From a checkpoint of a small transformer trained on Wikipedia: a variant of SOAP for these matrices.
Each number is 128 + 32 x the weight over its row's rms, rounded and kept within 0 to 255. Layers, rows and columns count from 0. Numbers have three digits each. The size before them is the row's rms in percent of the matrix's.

# layer 2 MLP up, 1024x256, rms 0.169, rows 192-602, columns 96-127
101:152142118159109093136106134143107124111141106129097095155146186129124089060109104147079118162104
099:125122106168135127114124092111127153130182079096132146113168164125125141129104153108130096162123
100:150134150109107119157149156113152117119136108099089117124060145122105113090142127112137078153136
093:125160165175082097153160105104115140124180135116138117137102081149112051114145079134123139098148
093:120096172065122075108156132182152087138145111178121149086153207158134096095181177151091098134137
102:169132126071129162119132137110172145133109140113145173113093125136077113159142142127136105083175
100:141185113171164098138110103123135078186154113205114079097145126134106144114152155119129142110171
105:127120161149108115117131109109111136132108155163176178076114167120075119117159137099094114157065
106:139065080152102123131135122078143130129109097188158097079123142131155153121114118143100080185126
096:113115108153129131129096127140119069083106125211091140151098136113049123168123125133104135127119
100:172136156114122141175061150118074178130144137144141118125086071116123143190109162118133145159054
096:135201108161154107134129129149139163060143112122204126101138180108122156145209091085151123177166
092:188084174117097149146170101149152155183103119077148104114134188130167158152133164126171146100137
102:114134128113212113131073120113121044087133106096124094163104103051114118160143110097130125084114
097:148110109123119102111135110112161157090093134103178146116143103144213173151076144152095106122149
097:091039099112128150141099147191176150117154109136128167073114133120104089135104103144137168144144
093:139100139125177138120112119059142144177128101104176137116163153078114145156103132137062183082145
105:117126086132101081147147153064082140057152136168099194166078114161104181071133087137145108157099
097:162144108126145182134113094164113129192141137110107159120138100133118123064185072126164033087128
106:165150161067148199128129117105118147110170118092132170102143130128112105124099165080117158187167
101:126126156136118144140171084140105130151114138044095166128101143138120150167139121181119142128138
101:043150092059107167115145179132108130105106115171124182142070162087109063135120139110083082138169
094:140152100093073123128173137116117129079155109209141168109157158107094160066188092186137148169108
096:108039171099104199141148068150193130122170137078124124101138121166156048175151050109198119148179
097:165122139144125131165108121124109117114091175136103153111175095167098114159112134089147071162151
098:099116095140086131107123105153130132165165131178164174163109097106126096173066145156100164125073
095:102135171159151093145112052093120094123110153155107176139112133174144119123099114130051073102130
103:126155103102102107104088088111187125132074086118100193173166138155069116142115133169157131133141
096:121076079159115094165160181112132116149122165130158161147130134100109108096147048138122112104137
091:130145135181108127144157115141139187189096050163141123160099109106110185090150150128165107138081
104:128130119136176086110121102177140132184158076081119093134143135139114067148115180169166100140134
100:099140153140167149112063132058166114176190130130117144104142127116104124136158123141122122081148
099:117107130108104150110128088090101179098100158169155125142131124133159094105099134155116178093130
096:122099147141167119165143112118155131141123132092106118141104138200087099113092216158166069120122
103:127141147112107141154117094117124117162168124084099112167184078145199118140148127154175110110183
102:127141123139122152157108102124103150145182143120136160112153098154132128124125093095142134130087
104:153123115153079167097149130186150086171142139145123109093114087092119099072110114120130171118191
100:136099099109110160112151115115100133069118114117163108075206126125091119110161122150094124090089
102:138218143091158170126134096121149118153115151113129137120137105155153084125128101179119136167189
090:132095094173157096109106072155135142159191111161152106129139210126138143167164164089161134140138
099:114137112131147085157135121111124082165117101153096128047151082180098162081150099176148123080085
099:156133160084107079153140146160132151137064111119144148169180144156162130162096118179144091176111
099:105138130081145107140124130151130128174129125184119096145089131170167089195123189116093086136148
104:152163106129124168161127151141202111165114133169098160110160163120126102165066094146147042105181
100:142070113119146147128144089093143106083163126074116111146107100187101131136108149131136134169089
105:080118106091087181153179142117139138197084133198194100124059130116091118105181132104131072177112
100:180163098126115204116128103120094134140121134079145085129178118158150157145104002131117121140110
102:079161129130169146136173106115154095134161118130202164135076178077147127088110096161155122126138
094:147127091098157045219151158134067153079176098141116114085098157187168134154145109163100156178104
098:134175099155146138140128132106108130153161143126118103150122163123126095102109122107155133115115
094:116118106137163130108118129116134130113154084165108144115122118154083118146133171063117126121119
096:152116137163106193106227070127146128115129133074088119149170114074185127080157138055083176203151
109:113120150140137138103130155157172128180122121129121156150119142153120148109118154157146094129126
097:092083108146138143133135077139158118139088115148109144177153109187149071173159184099101174127092
099:143189093092182107071096186117166134128203140112130090111107133146153131126154132059125171115135
097:089137151105170116075153188150136120133136156185139065115079123142115085150131105110128157148121
098:181144113149116133105131111138129106123193116142101120224110109179095141100113143047138162107071
096:154098143121112090115075107132119101101114104156078075118093165077102094167131114113160173167149
098:163163115092124130192130092091097161091113133174117103077104118134124191122133110135130156186212
100:169184075141098109123132086182132110118136181141218110137088149185124126098048118133121189100140
097:168134110115134123201113131079167126089080169135174120156170163094166125110115106082128135064079
106:084152106158123103119124093121108186186084073111135154099142133082098099133154127168091108151125
092:153166133117167098207160139069133110143151171128114101109129154086147150120106172118145080130109
103:131132119168063157106170142122166163168170158119097085066118086079119099107122100061068103140130
099:112134128102129079090138124104138117181087111126093149089092135132178104134093166167182069131131
101:158158103147119103109102142087142127221124159168106143186115160141096180121177148120124134053152
095:132070107135140133131169117134168150148088145134143122097103171112091131120115145135142071168114
096:157161186080116091114157100140110102102095099137225150217122126142122147118157056106144151144103
102:075147122127105079156154137129140172110135090144102103150120032191069154160118124133131147135093
098:164100176147128156140152110117168123117128088138112169169128081091169156100121157081094118137087
105:144173142124132138111114109116133130125150119153086182095111152136132131156067157125117101144202
093:156137157072107115120149128176134133093086124166176119114142058136102061176097192174138091142171
100:116121086111071151149168136120118060081133079051152164179129052103111153142135184129129102123106
107:098145150121079170144189077109071096138113110136119141117157064192115166127128153173130121124181
100:156113197091099096093128183131157170127139106169111121120104154177112117129118128126130089161059
092:128117109183077095078130092132152128088064108067166172148181202114216119150122103087179125110128
092:158124107158201158112098094108140141195153100195102116130113133148158112148155107113143092101175
110:105112170138149108141134104105111159109100120161126143062124144141106187151093065141107123144098
098:134191111136153118090108094094171093125135121093133187150129050062126148200097105118159146137095
099:113122161113083192153137102098140117173075149059132127165129122151086086105131159094131155117179
096:125166145148119158148184099090141131142131131146153140115117110101160108136148152066208115154138
109:120134102094121052133120115149172152128163123108115146139177161109152156094089140138155113133145
101:128111069140121084148120119166124103159113111153143126083119066103098112069089122100122159125125
101:164115142095128160024116080108169157066075131140147133142142122133176150118109136125076163093104
097:088149129126140144080104149126207133096127102155128116098156114113168093083107098119100064190137
107:146106193126117099158082108132142091167107129118099127130118140111149078154167117136165165067108
091:137133131161101120213102152124181165166104170084154141113132157215143150078114109144091179152148
097:086160122111111120127112148064127078115160148131065079117118097145127139119167122143104125091057
097:140111137072160133123103081176176149150148113153128229114153058204095140122128088116099155088140
098:139177109180134128130122119111117124126120149160105148119109162178064061131056124136133126141192
105:099129111098164188177123087126190150092136114135094118126172103083164140108129132109179161098167
103:125146103105128183130105140114193160116147123138113177138133215131095094086122092151112093132124
091:143051143113115117127183159096082174196138107147088075081127101166142143107086140140124106080130
101:137157123170139111146087156168140180114113138169102120110088119148068131157122147135122164099055
104:111112070186103095142101149110129177130182121114079122094168131088207127047128126077117148092095
097:126117112167172112145170106098070146141103130112150153141138206123146074190102082114203153095082
101:125134111120176147101103112145121119068133079140164182108178093157101133157166111132100111149113
101:155168132146167122109099121122146029214117163137121099099122134137130108137125141181131066098157
103:149181160112109191089080167188099126168131109093116100060107100122100149152186171159157127165136
109:146130087127125100146096135113163109182120092106130120123066159114183126155174121126138099115157
101:136115158133153121123135132121161140120101134118115200091089138133158120130193158111156188110177
107:068141140121136119163115144134135142083170116180151084101168105125179151120128112124170125091148
095:151180117117131142150162124123137138090173106143138100159163136111081116104108146178154181132099
094:114140124131124132108152189161114138102145130168083168058157145124104158154117163137071140133092
104:151155134081192146188185082165138126096059090127100147104101161091156199134131131157123129115131
097:120117116086110146140061116104079141157068101108132146135139136123141071120162122150065140191146
102:137060127134062119094126113113117147113136156083143108080091178140104116137103176066141091101137
103:098114174139131152071075085105141142108243156154159202171084134131119122111128125161152114046107
098:140109147162147165153143131096106125155040124132153128118113111129121150120152082128170134099136
084:156142139133126157103143143206080170162076071100104149166115136160129092102117124121115122162124
097:112147160102082170141146159112101158130135137087106108156121154149102125114120106117128118154151
092:141170170156142193169093062183095105096119165072128155136123180132194123118105130187176144092140
095:115102145101076143114165084099088135120126077108139135110152109119147112129102157146109166126097
093:084093180097119206112118116183077146140099112101125151189151091152095135131073141148137085095100
108:125076130107100167175195106158092159165144160106095110101108139131131114167128074080112114124150
097:133153154125094158091172181103073141134153054070109138099132123147113114120072144099141152122159
108:133164113117087112110110195150195170117139117109107116116075120100134164158132077087206183113096
099:131132179089075160109105102084125190125097147155112168115134143161153101173210161097200107095128
094:162179144130136190179114097137086108122117136130119052132178148137094169150115105162098135124093
111:135166159116177185116147130085090076131075132098178089155183124145108077137144104138159157172121
097:104154097149116151159064127115114101160147152072117150105087137174105094176149100117182139119136
107:129119113127103113090120133132082061143176095081109132132134151123142150139055125095153141142162
101:097139098123151150125078138118120162126155183147138075105096097164045172110156109063174149141071
097:094111134113130082105051127093162125114184105114139122149116120139096191086157107099157119131107
094:163069105103157091130102148151127147154095151121129129087098128144164124014102180132176148095132
104:091179159141136161083134054115099097087086080106150145128094153160102199152159161133121169139082
102:080109122090134163141170127114150111119120094113146141106073078125141080191153108108135190118149
101:145160123082098090128105052116157128080111103160148188157113053179173142082117119127118105144173
107:175118120188110118120133148132119108140111094117111131079130180118136118130083177169098137145140
100:082204092128156159181117135140127115174092118115111133099138086203092099113108096120090080103127
100:148124073128147185140090139122161095129170137084181099111149098122191097151137103085067093144185
094:108067175126177165140158139197155107135152125139109135123091149107096086149129127108161137097111
094:121185122077097140156131116146148116107070091055157119151125223134147133127128122072147182120086
102:113139134123093113135152127098164178118103129162141177107118163117064133116119105116123167129115
104:145044100114127138140109141107121121142102071101144146155063124073127172137135140100092107094159
105:123097152132115057089126112088190144114114127062071124100178116113116191172095147127146123116169
102:128075134183146139133166074150081094113146131166072136180146129080126135104119113173166068148147
102:180177114137140149092099082137116202112147194132161090089133127166181127085128140079152085132124
098:144153144095140109140114164154130136122117053143086120104105154139124168110104114136102178130123
104:089180145114088102113105132100165172110126112088113143135110110156145129191157144113133102172098
103:117088083086084106180158161133155109106131102129108113127191086142096121190192117056111124065118
101:063106132078188117090177071147158156172085110166153123110187106104207145051150136081155126167117
097:136140137184145130112074136138111179152151153146167123149140103151157141092125108105168166076130
102:150149058114121067178147159127129165126139126161130139104145076121151172112117220139136092136090
100:173083113131091061112180196088123089078096119098122172082112147127149160112144118058152153123154
101:133117109127144081095169176152069111069171065106161132083167147155110115117129139137129193091111
101:114166127176067091177144101101136104152115103089144133133098121163126135090125113088182084132166
097:119128073144170142130150093150166140119123171153095105117129136190090147124019123192083119158091
103:129148126132088109162151153130134130140112115137093155104129093091171081112111174141170107156098
095:143145122119119149119115190165138136128170125112168068100098086158139165099050143082088135082138
096:158078074127052118114126109115120095100171114087142080144144145073094191099166144162108160175104
093:110147158113134156133093126070143168101135109122090099121109156130155107123153112120123173097158
104:119108124140071147146087109137154131132135101114206159129144117159121179144133151022118098120198
105:105135090097152043106118132109094139158145098168119112123134172108154103157182117114169124139115
096:085165108190100137133161106147132131116162152158125175095150082158138129134135117165106159154131
101:095092122145117140195111121148175184076143117102089135106145054122179145115150183164119112164141
110:163092159100142113197140086214107173160151127161115103060094142105146070135147140092134106156151
093:140163180119125138120068109153147129162106134114112140172081146160160107099093091179153091167092
090:163114192102156168119141123117121097145179151122113191157161094145116144079116117137082106080084
104:124139133128120141120118168137184128084135164101179108146137141112132191124093196093111142107150
094:081123147169125132112118116126137137131129123112138098114123172174115190122138095064118130165163
105:143157124067193124121158131153142130108139156153130085138143179108126116137090073114137170075106
100:085151136118200142069123140122169167137119135143147116094115080106160137103136192123171157104170
098:091135091166100145105148098126178114105161126152140094186104100131137137147099176130169121187091
106:160147161130121179102152132130141101129138165166103124120124164151118101108171168072117134115127
099:133106084154160151197125148155085131103070086161086117094160118120143148096086146142148139113111
100:161180146178190064139114117117113116164122118144108151110153121126096076127089117116133098130162
103:124166126055186119115176140123092138172098138091200195115118062067112155139111145082126114090172
100:120114157051110106178156160114166154124098100163109132152103150163104114143072075117047119157127
098:143142125126112167120092134145162122071169153168113102099116096096179144131076165113126185176200
091:156180154066124136137135101177125062122170104107114114147129093110210104122114154156126136158087
107:177118104126092154179165189100079097148152048154122133109079221084132082185121135136125086120109
108:038165158150094102166088191124179169118140109088107180147121191138143130167155156134120112155133
098:120160132121145051124141120153171132151072087107136127096154145093061061150100108119087104126144
105:118151123136132143146116110128107138159109101162179156147110102171151149141138073104094085127164
090:082160148140158103103187093196184094191083103109079198094179192156210108181154157083110142156189
107:089096113109195145130107138162141166083093154084133132084179120160103131105152163111147126081106
104:158080093128105059151133049094172107142131084171162077126081114128114131156182226095118106149101
101:056102134125143137146100116119095145163137130170096140076145092112179150170116169073123110165103
106:126127077137098102127162184089134072167066183194144085150122162191161113129071108128087121109127
103:140129148130146123143037140102125180182147116127122139112130123113136147159166100139123129146124
094:140135104131106130104115121114097133132088078076175154034131116157087136191138117137113124081104
095:196152083118101067133178142105147123086042115084051186093134138131175104126113080135097151140174
102:099156065148164167127139050191142130144144131102131131115123095194117119133144169074151096144078
105:116102114087142160123113065175178153106138163137183090076070207100148071146159123089104169163067
095:147122106058120131166149119152129121166123113125082088169159109154120092080110102085175144181183
093:138135113119193135126204133130137121194082135104172129147132177170178142054142113139116163143089
093:118062075089102134135146142174156107131106130144120054119123122118152130135157154110129194128117
100:168124129108097176104177112132097109167102134114140093122113146111095167166066164057097154131160
102:060132183123170147118129104152109137109156112122107084122100145149116131124108141142193046169114
094:162141123105163104109160121169138198098127141113104157149072116134118120143167117107109152105084
101:160102171075153111137151139147126165139096092150097084191091136119149121165105142184132102163076
096:081107139167158091128134127164108161131119089153170150129131180159136156142149128184114085063062
096:154150127098080093121109132190128108124042143116120096198111181154115130094139127119118192172148
107:165115083186058145171144045198130111110137169172090151126091140096164139124114146098082122117095
101:120149140134130128130153105142164125140157055122117166170150166100156171127119168142142152169128
093:181105105124103139135190086094174135117099108166178151109162114102162136057126135104130188126140
106:151169168202121143138150144092164155167108150118111115132145117084136179153109167105211121119110
095:160061110077177089147116080144205140086130124125151139076130152167098137182179123157108127165137
104:132151096106123156159165094179127065148078081147156101142120129090079126088070111103120156156082
106:131166131159189104111149167146189176104193133128067188143104147082194157157135122140126127098143
104:116098179074085131140143128101144113156162159134115158071190110135140106107115196133127147116203
103:092110202121108153131052195137142182159097108125121104094159210139076128108110100128128095140131
100:153107104099112123167102172143158101101151113130093110149166117116131096107146123171166103117138
103:166136140204124067096149109137125145125172123167128093154069098128149187181110113176113150124107
099:123074121096127124137113117073186172173106177102125121077105171124084147084150137173139131093103
101:091098146174112167062132107127157197110178146134126075087131091138115144148097122134151179113110
101:127135107090116135159194126153151098173082161151143087133056076140167079105150146153130107150104
098:135114119117120102142115123139099121124190111143112148111106180142155141173127131138091153160139
105:149156122046100128139125105186146132115133163123128139135119120085110125050096108121141144153125
094:122132113144095123132090123142147130095113075128174116104107158103151128067105160127107093118142
094:124110133132079142101106108070102140082134096143188170114118161120142072107159121158063170150165
105:161162162120119147195174111069145095168131135103112117126088159179131113133136137148099132125141
101:147123139068113125115119130075134152162173111124085121166113129118107167131085135120140138150113
099:139142133131144147090087110108144127123126186080120143121085124111133143148189126173102109123099
100:134186161169110133101102178114087121156142118145186126107059100147080147092058107090163159164168
100:164162175143049175186153157109075120159072144135142185104130139131113077170123171174120144150082
103:103149125085136133112127127089120098090116111147112153142105145101129196106165109146159169126104
095:195156099125095134110125124180076080114149165166125154130175160153120155127150147157140130098111
094:135115092130181106073094144124135133104142090147107085178126140193129162194131148113130159111112
096:174165114151131151151163072115149151083134166104155092074194158121137108072140097103114098080172
098:147090128070196109097118079141156098111135147113127139104106145148127182111159093141099127131097
103:073151109124160154127095128105145148092109131091112094149151129082135144113101143096037123143117
097:059125147161107096171195123107070166143108116187090131088071129075097091160169123074122099099131
105:108136104103067116080126114141148108114154112156113187151160123123130072136071150154161146127095
101:152097102135157164078108136139105162111121156075120136127143162139137167072157184110079096092122
106:127170167094148095106136128124171107088125083138159132125157114154175089129096134128162088191101
101:060121127136148156114147102100142118152143156130162192165113081137171092089077141130174160059117
094:115078072168064132113057118143156126066124161106086105114157167154126137104103076124119129158115
105:107157187142143173075150183138164175069130120130146215143102127111069175124138171140136133048117
094:094116102065108072150203142071087150150143087139115080153187059146177070135089128155122147160132
106:172081104120133106135122125102157106069117121186166122204114088119107088228147099123138132111141
103:133058107114124132122157094167165162115104099101176080113153108122129157111081107075149081072178
094:171116120093125161131103133115104159129127174171131080160117169115091084088069145060105137056131
095:098190165143110097113086210160131107119089134061180099116162145143125129129155081118079135098129
096:112108155104154109146107134119150150119129173027093140111110106138143128089164149147143124120083
102:175129136177155081117124117148128103207185158137153143173137153103095125132098107122150135132102
101:149119083112182085144116108186100169143143170119180090149128104154154076168162136093074171052128
108:158111074090154144146152093171098084091117059143132086166134123089105135146098110137150155140131
095:127114168089138091128089168156123176157157099133092133082154137099072217197133085143096130104084
099:092081117136089126168068110200121086096160084091129140122067099133186076105139094148151140157060
099:125150178144138169183113158104140150143158112137104073112077096154135101120148161131163111163168
110:158126135182171134167114142134124092071117143162145120096113169147102153095093163175186163129070
100:098156147157108089140127173139144164110145125119103114123113152153127090072152174067088093105166
105:159133132100129128119089094141115159168122153121155073054154143115073121100138149184087137120102
099:081063125106152142091121139114111151185190107107070104166102164170115159103077088103150125081075
097:097202096152114143122152121138112061095124146132101156113174088136170144126135161066132101154123
100:146110118090143168092139133148108179129169133091139151102172145129150112132169121146107114127113
098:177108090116115064147156170154059088185117107097106082118132156084174108146102109153113122146106
096:109113161173138125116145115099124090163132152094126174121171157165121120108193148107165113146145
098:109120136148110123108192126106160122139106130136138085121113118108126117170187144190108118151135
099:125152161084184196147158120111124127158071053110153125153110148104116122089158098151071143062137
094:136075088139143173173125099120078140136122093152169096098110194088123175168159084106189090161174
100:127083149134117129153152115113161056120116110139129102148191145184123094131126112103123075107091
101:118177088082113182130114114196087092125086087106125095101113129160087122100048125183157145174092
092:098192098137167118198156191085065126107153095121121101074129148138181201152104106111140091172111
095:136146139102117078078200107174114136189073113152181151101156064145082105197109106109091106061088
097:089152120144133070239156146138122121173146098091147161114154124140185210104141127137140125089154
101:092129117139171142176158129167159184175163089084176093151176114174129094103100067168097101150112
100:162158160116138140139150131121141086144025154142109108083089161109097063153122202097136142140105
093:158121095141204139131142116155160162127185110128116138062171134112138070162142150052132099146124
100:152136118176052114076050175115115086169136153178144139139126135153108140143118116165159179157132
095:169175102157116201122102166144089124152159107173082085101112057154098109085087153112077050123123
097:106102106144110163143074103154102166098091105122127208110180123070132151139119154094123113148181
103:147100144121147132158097239132095131135121130143064064148157128118139145170103067097155135110123
093:099138098121120163095097102155124146171162174159108167112143087097137138115118110127170131138097
094:085135179089098129126114165038132116139138106172069219095129178138121118130174083145137138138130
107:061073133098218142178105125134153123147092126125160147123113157116090106095115102131126115133128
097:162151122149117133044169126153160136129067134161124112143172103114158094158162074138164188129133
096:148146087145153108116102138192116113169131076107104083149107108066087108116135087137111136161173
109:109124170097150130127127169151145108184125145076200131125147162126124119122107135172122134149128
101:085145157125121129188114091139165119126129159093140104184096149099100137140074123110117191111101
113:145140129123136116176112096112155139113131098148149149136124132065143124130159135103107066136180
098:101109077141124130097153159079053113131085103127177201172118085119120114157087155142107093125110
101:109089139134109069118109099120118055107098109180119157135108140156129048159111165170101098110178
106:166158084098139096182117148146087208140105118081185089112134111195179113115107135089117116081106
101:130127118157023103152157046151048125099120100094214160160125113098141119123105151123181090105129
105:120141135116148095060178167105093152118134135169138174057151082162169160121108109054158158096135
101:157103102119108110095183134166116133122127122136183132116114091171218168131086134163140113087150
097:096148119160154107174131066092185127125156104128155136085113146086125183119155129125150194170133
103:149181123086111115113124144133133107126071156080171132095124131179121156069192150090140158102124
103:094108138144056087140148094162150146114119140076096143127088123089090143107088154187147106168110
110:183097181179124161161138068085138171153077178138110178078146113146120115097113064106110089186140
109:089184122098102135146112112137089191098131102149128117154142115150156169137122174117096131118098
097:068087088092104133141141113101161165102232095151162164160101180220125147175100163086142063171088
107:125110167154102113089097159111159205123110090107142124090144151136128163142128102176160061109128
102:101175109107134092124129170092110116222165092178148133064101173099148130084054128150142134061135
097:130127154140120119110090130081115166144141094147150121122102106124157165131165184155159122133168
103:128111121104180075108119174127111050116139140126102130117073179153040079134129121157119147129063
099:109157089113080076099134146157121105127131148070108174180149146143084120172092094119091171144184
099:129099131119124103145149158133159143167098079111122107127121166146190121163087095140185145143173
109:153130196144171103152091093092127083203123054146128119169101115150105145128160136128177123134135
098:132109062117147128088084117143107147120106181164199134173122147120117137134100151112098162092122
104:132112090142101123168184090173087102092095135133147083151152092140150120108105126160102132141129
101:146014155090157166137111130154120115063130103124135141107109144138101088149101088134148101166091
107:184174162092132172142181164080130123118126104138096148112201123124138091133119192058102118116137
101:104118164082067131131133121118139129065061125129154077146115105103095170111231116128152106082125
105:132138157160118199159083141145124105159115175072131101090175076100175132135149118096173071174102
097:136071111130110094167101145076107181114143136073015142068153102125112189092121032117136127137145
090:183159156149171072104194101118124108144143077133092175091144175143150158124156064150152089088121
092:176159202120119151106122140180107140091121090142162061174155095130129078064137113097150140133140
113:093119085130069111097181155088155134145111096134113124159187133117071152131118177139134163111052
114:146081163116152191150113073099113075176095129155095184097127127148105166191153167100105128100167
102:113156164197144105143132118098127126123152149099082132139159107094107076174112111104142079142098
098:180130131134149165126179155079121193107072139095133110139097162155097129163124060123155128163111
107:105119202102135128153062105066089114120149152175165134128112105129112120144105079101086098106088
100:104108087155133160094116079132103135076050112098163138147080139133127177092185115188158145132154
088:142159174115137062148165123136145077164152113151082099164114131166148137159169108150177111120110
096:101087140184087170159178109113121115130196144189127154129143144063142100073126183133104152130118
093:097120159164072132132148155152148131138138045121123117165140102113155123135134136166130102088109
084:118132154131127097119139102113121163124172139161139142137079085093175142143100104139071103087180
101:074119149143058132149090177176151110185126116150130129150186174165115145126134129106198125155085
106:089117118181127143105171158136119090134165067141124027113078124158177135145184140143066137087122
105:145081118118172099212141090150138105182174095144134138110154075152126150124097092154146143164166
097:104134155106122129123108090202148146098102111087127118141146143121141192144112160177113134131145
103:143104154067053100161100126113069204114103148145191088114123159162114082124136115180116136106176
096:169099093131120140077141095107107192096152115083182149169197160202148106159150026176088169177116
105:093112107153180155145135113113158128110156135179079155106109129154162086101069209109080129106106
099:107141108143113176139104129121096102128132074146146149100164088121069205144079113106189123139139
092:109066086113096161091132091190167070160153150117166105106096181099115135124168121117119173148104
100:175193130122137171126190129133103085084119136162109105123141114155105108143072135078172120189125
096:155117131124167095129110104092125097132204175111114222079103132150163147127104147157183145104133
105:184140173149130144214064060136121108165125131158162129092096122112127128100158149135106192070097
095:152104196123102112096115115134158112124114124095161150161160108156168109136132147149058198188096
107:115166155107138131095121124108201109123081195124156151081112137141153096130127193128143137120172
103:134121107184133102162066103127180183141107160132122222134113103141112056098124058145137121181109
105:094159168181141090187151119104165143115170149097131098119165127179113140164158164113115148167157
100:133085115083139116158162176114093132131113164124193124133132118131173071172144147128075151174163
102:115133141090132153106165120095067088151138150081170123083135105140083115124162124149083107130139
102:114088118080067115136142129096099169114215140147106165170085158154104130081114170140128162126098
100:138137167140182090173164129109146171128137089091093123161143152149103120124121150165099177051084
098:085091120123085113143081118157135194164149142139140201113143140126145151104178127085139088119142
098:109102103073200083122174144146132159124134127144172162110144124137149083092104197112145118073079
108:142085121064143171183133153145115123135129132139133057052130068131161126145125112108118146136197
099:184165125145161090133136104185109129094111074167088123094067148154129164142103118069111183087115
098:148167157183161085190186135170129169153078100123103129105159127061116184076129100167171114136094
097:157112080107116173144094078118093167110115159115175128201098116126085123129153128174090160138169
102:161158101111112140142154149135178145088121138097148141110077117098183127126109146121138090136134
098:126137110140078163074127119168178098120116153177149143084152121139120147107090127161057096078142
102:144127199174119123038086094114133111174154044123139101149171096104104141122103135141128148123156
101:140093112099104128122140177108158104081121165147135108120116115083116090121106090122086169075099
102:153112126096103134052134112139088091138138123102128116134103122160119068142119102141143100119115
105:190118142095138090147180115099160117091139129131163119114097117133114160142081164144146078104118
097:094123126177125060189090112086113179090104119096158150139156127057072176169165138112105105136120
104:161129025129131111102096172195125133161118114103127132148112139095156098091083130083121134161201
102:140137103129111146126109072172088156131163129067078226146138116140139179131150177128116109137104
103:154202116153127149151151117165109079105129215154096076077110147147077131104115140190099083111106
098:150166104168088152115078181135108145094072140124115114156141178184057122188115111156169169112128
106:121127141170120101166143115115082197169113111131168137161145122187141086174128100132151132097097
101:127115148149165158111158156216146095100115138142100132102195123158106138105123128147140127115127
105:093147165080059167165072119154050122109059074129121072112125160094087178137178135160133094092145
098:112146169102092149102148121125080131147153108185172137152175140136123170062101118059170102180080
112:105107182196158145164115121115138153117150119116068115094078156133100140125145133111158155165100
098:083104236097129083143117120130151142075122113109070097103122113214141138131157173119111100110144
105:155105083124124132147159116142115101133196096168121142120154109171136132078128174175148138099105
113:112138155141136065145151117110168118191081091093137076217100160132099138120116108143138116114127
096:138120153094145154151110116146162070158122130078095128134093093119119068167140232185118103079102
107:128137095126108199162194061166166170122110123140119150104040171132128159209097134143143101107062
101:115167143134071167123146113165119142164119099112177136161123092094204111175098166077120122125165
096:143143116076104142152134173125129166160143187100122127090139144121124106143132100118121132092094
096:181090123138149139100110133097110083245181112129082133087086133127113175125147091206151118144181
105:168179089137175111114124077119112082136089138133110125140120134128103101148155111135085127131123
109:169080137117168157100112124062168155122169083152131134103116177125116116089085146125095150179104
101:119111106119094131205099101093130100158102113148101189178078174124143127173169141128107180130133
102:148133086069206118156089126185117077200150073140105124147106070114106152113134167167140134101168
096:177146116099131127154128085144107058163148095141184144075106155093156112142101152157157116154090
093:139121162141114128114140099128170154103120119117159140110108115138155178131115127117172107177173
094:177107184133167163147142133094190154125130173115149144133126095100106118115132124102111109180158
109:141224087123136149122149097135125107112108080172101158162100085155148129130123162074141124152121
105:120178148132131088154119136171152164088138190068112068081121172131148132191152126114132116111115
097:066149123126128103188104088161143144131101120106147106117164115124122029118128123168097086091091
096:141102140105136163124133109081126125128119096112144114120140163109130164130111157138125083151133
093:138111165115184177076116112192110082168155108107105092092099106123079122108129137146167121076119
098:057158088140131169099109146139048119177116118137176145146146114113162111121188137109157123168181
094:080170119128181137123157121172142182109150137087176199117152163108120106111181137181118155129061
105:152099158147139178105132102068118143136066141116156129102042156099130127067103137173110136137114
096:071166131091174067107132162182147134205146112172112103093118163137131094114088168077109108081130
106:161158143072164087153145113116046139127100132154137152163177156123140182162148089174201074128124
096:124096153176080131104110115114156136150175113153118107102145178090147142097101209141075171094085
103:105161176128121078141130164119105130078140129152084120145154143119129103177052170182138128153116
107:126134130148119118135158134144159190141105148087177091049169104169123162151138076168154124132137
097:111132142137145138105096141096139178112151141103202140137110138155141068142165071110125141171186
099:097149121161104136144162119161221134094088096152107174164109182131118107076148117088132117122099
102:086143118146095094097145153139148134134140184118117133112171131095096101156140132102161158099119
096:150196128117155110074124134186110100102135165095143080133149123134112051162189125152156083135129
098:139196139150195141169166139138171072148098108151120128150116132112126126171085124169157185124137
102:136147135142118132144098093124126135189104150112065180145137106133101160082174183061185121096132
097:088067082133107133163107073106123179111104111166173102109181157132090154126123178135136115157070
098:145155086046096113168085117107140122122075139129051090133150112138145088159136092089174142158147
104:089121126094163125153106097160162099174124142174135073111132150217095132106137126127152111113104
095:095105149183139124166115099125138124132105111103149123122120117165146105062132168092112078062115
101:097176065103131137123154109195170168074117132137136127103136111150188139090087156147142145151098
091:097135047102188147103128105215204098138164129143078150069104133144122159128114144106179121155131
100:104091086110106088053177130150137155105129105193088205092092150102098095185097160151127178115112
106:135133072097094092162120082114161236153235109106120158121106102148107098128134164110128117118171
101:136134133136160096109073089113049096121093140138156141167128098161096121159050145194168115130096
101:142142086124139123149154146104124131124125052186061118089148136090112074076103132086118134135113
102:093135085083128121149114117133146167123165083117137147186140088071164090117123112082134107160140
096:072123127147098109160101100147078160109154094096165137165110113166115109129180112112172113097077
101:153075092178156194108133081107148141146112103058167144167141155086126093086124148164149113122159
103:088167180080145095164145132168177135124109159092131147125171089107137088112180134094099155210113
100:141120168160142087113132147144150133142176149126133169177099094140043112114138104148130094174095
096:104128100097103144143138128094165168136166108063097143132145192156138095120140159124137105110089
102:108113151096106137123061114101151175148123118113122131145148188122103131095175108071124127115110
095:127109068103202135138164130097099125159107078072140130075146159133139158170148103147154119091152
099:128097160127136165122138127123147124123158097154099139113154110105151112128165167076130110117143
094:152093142172108184101119045156109166121168142176125130161138092151183148090135126150082094135105
103:178092149181119097112090161081184128172159114139108132146132140169142121124158134135077173105117
099:109146153143160156121105061131154127105112128198065153137149109152170101140113154140088178126106
101:142185155159138141106137117114123105197172136129117127114143145142120110104096147076128157182102
095:165131192101135140137160175157140171126100069129121125158089122148139093116090161154193182140113